Part of a small language model's weights: vocabulary 1024, rotary positions.
Each number is 500 + 40 x the weight over its row's rms, rounded and kept within 0 to 999. Layers, rows and columns count from 0. Numbers have three digits each. The size before them is the row's rms in percent of the matrix's.

# gate: layer 5 MLP gate, 192x64, rms 0.225, rows 177-191, columns 0-31
# up: layer 5 MLP up, 192x64, rms 0.224, rows 177-191, columns 0-31
# down: layer 5 MLP down (transposed), 192x64, rms 0.211, rows 177-191, columns 0-31
gate177 094:563456488550526483481556533460551445516500496545492483498533405508440455517481502493427515506456
up177 099:500551534503524439506477484524472501432454555488497452564463533468462536439477462512513479449520
down177 095:467449451478497543471452508417493494486550585501553527488478517479587521486479463479484489384573
gate178 074:508566506521495624553478524462437547507532497487508465495506460555510455466551454557582452502456
up178 094:411473503495509441483539499453501507500586450482489465499551510539493501473484466522587493490469
down178 082:533568533477515468590464417590516503486464524517477486542497484466454521482543545432498464520491
gate179 088:539480534475569415549489434476464457463444530521501492491476466472529390512530402432552551518450
up179 089:471553468530475451467513540530489521470485499497513471446595515553421471559476512541475451526525
down179 097:486497474550557545472510582467541538557493465500527489541474495452561460512496513509527520497512
gate180 106:472487491470483456541432554460552556548465467536497528545541486509483505434508483444469545422484
up180 095:503560462538442469538529519511499497552509450579516493542469454472555520545470510468554476447485
down180 090:538536493485554424547531596471530480466528533508476533503457520484520434483508525440539486509493
gate181 094:524490478462554484524514524528422384523520505617520442554552476501520532505482541496536538522523
up181 103:512555482565536536539489477491465497457494461467512518458480468494530534577549443502445463522553
down181 093:457453504453549513486494468438476546537555513446488426572529503474506519448499532610500481492494
gate182 116:444583506506539529457469484525476508503471552524531519460514525475519442532503504507476507530549
up182 101:542510540476411459505492536492554470552481456530433538551450464463549500485560506457545463442436
down182 113:512451518402517496530498463522584482470440468411440499540524467518462392493504527566462525519503
gate183 089:506438479458509473466461445451500529546549486571410580505503496606541517529490506498472467453497
up183 094:548496476492541499488472409432449521575494497470445613457485497557415524545518553514451474464519
down183 096:514549480504466522476501407540449474537577513479575542483446482490447490491502529420437504509533
gate184 099:528556434569536482511481457507544456447509474531492507540561465501511604508493540548459513516465
up184 096:453495464514549547511455514530544475583453490540472544515531543544435500508504494594434507560442
down184 101:532484490480505444539484478521468546474546481457529508587493424519488575490546578511519516453478
gate185 104:562439516502507430479555520566539512512448552592454575496460488497476566452482527479468512564556
up185 104:461500452496507585497438473470489462493453443445500464508546503523497418480446461519483539449497
down185 101:414499471514541429550546513521576490471572520501517476459569478473516488430475426531416515461499
gate186 099:530499505489536475518519557446517522531485569508490527520473461539474549532424485449445432522457
up186 098:498551535494501566480482508493436472537406547543515496557467464506557519525499452540585535481540
down186 109:489498538500487472577565525580497535491437456541521494504506526480600544442489508509567580499514
gate187 086:497505448460350512513461452461509545574493447555546468485501524516562505530519507519519489570483
up187 103:573486540525471494487451483480473508470473441562479442486485571432441472471524494504520523576526
down187 091:441426539473439593430519501426500495527526463527457504473514490555529459482457480592467450482526
gate188 086:495471436467509417482468522522538484421459451545520544533476509504471481447502536492562494505500
up188 103:490516527536564461469435546528451494525497574534515446491527564537526508520504527520520521563510
down188 086:519574554512485416537494441534502498534475494439524512462482567478444477515543509420491465518500
gate189 098:505501442448541559475558571526505520371538512505538488409546561469477491461490519458527422483523
up189 111:483520527495495501493428485470483450493526485537524521543527471505488469549490531584500486493548
down189 114:442472501529467420458528533523425507463449471492514509533549542569483391490549439517478506468488
gate190 129:457530549568456477561434452509477522570414524454520491455504445486543463498481535511538512457596
up190 104:485511474508518514577494406508498536495455501439489526504509488512550496464422522506601453449579
down190 107:517539549523409474424522562524492463489476447512506475515470571539521467502547444465452556512454
gate191 102:511539567468418452568511557509510487570465512482527512533466598445529498458479508422500553517486
up191 106:497507529573516521483543541512547536552449504473460470539419495497419486479525503527434461510499
down191 110:549499538407591525521518521481522473500494448501441521522484544486447539520528561496517510527452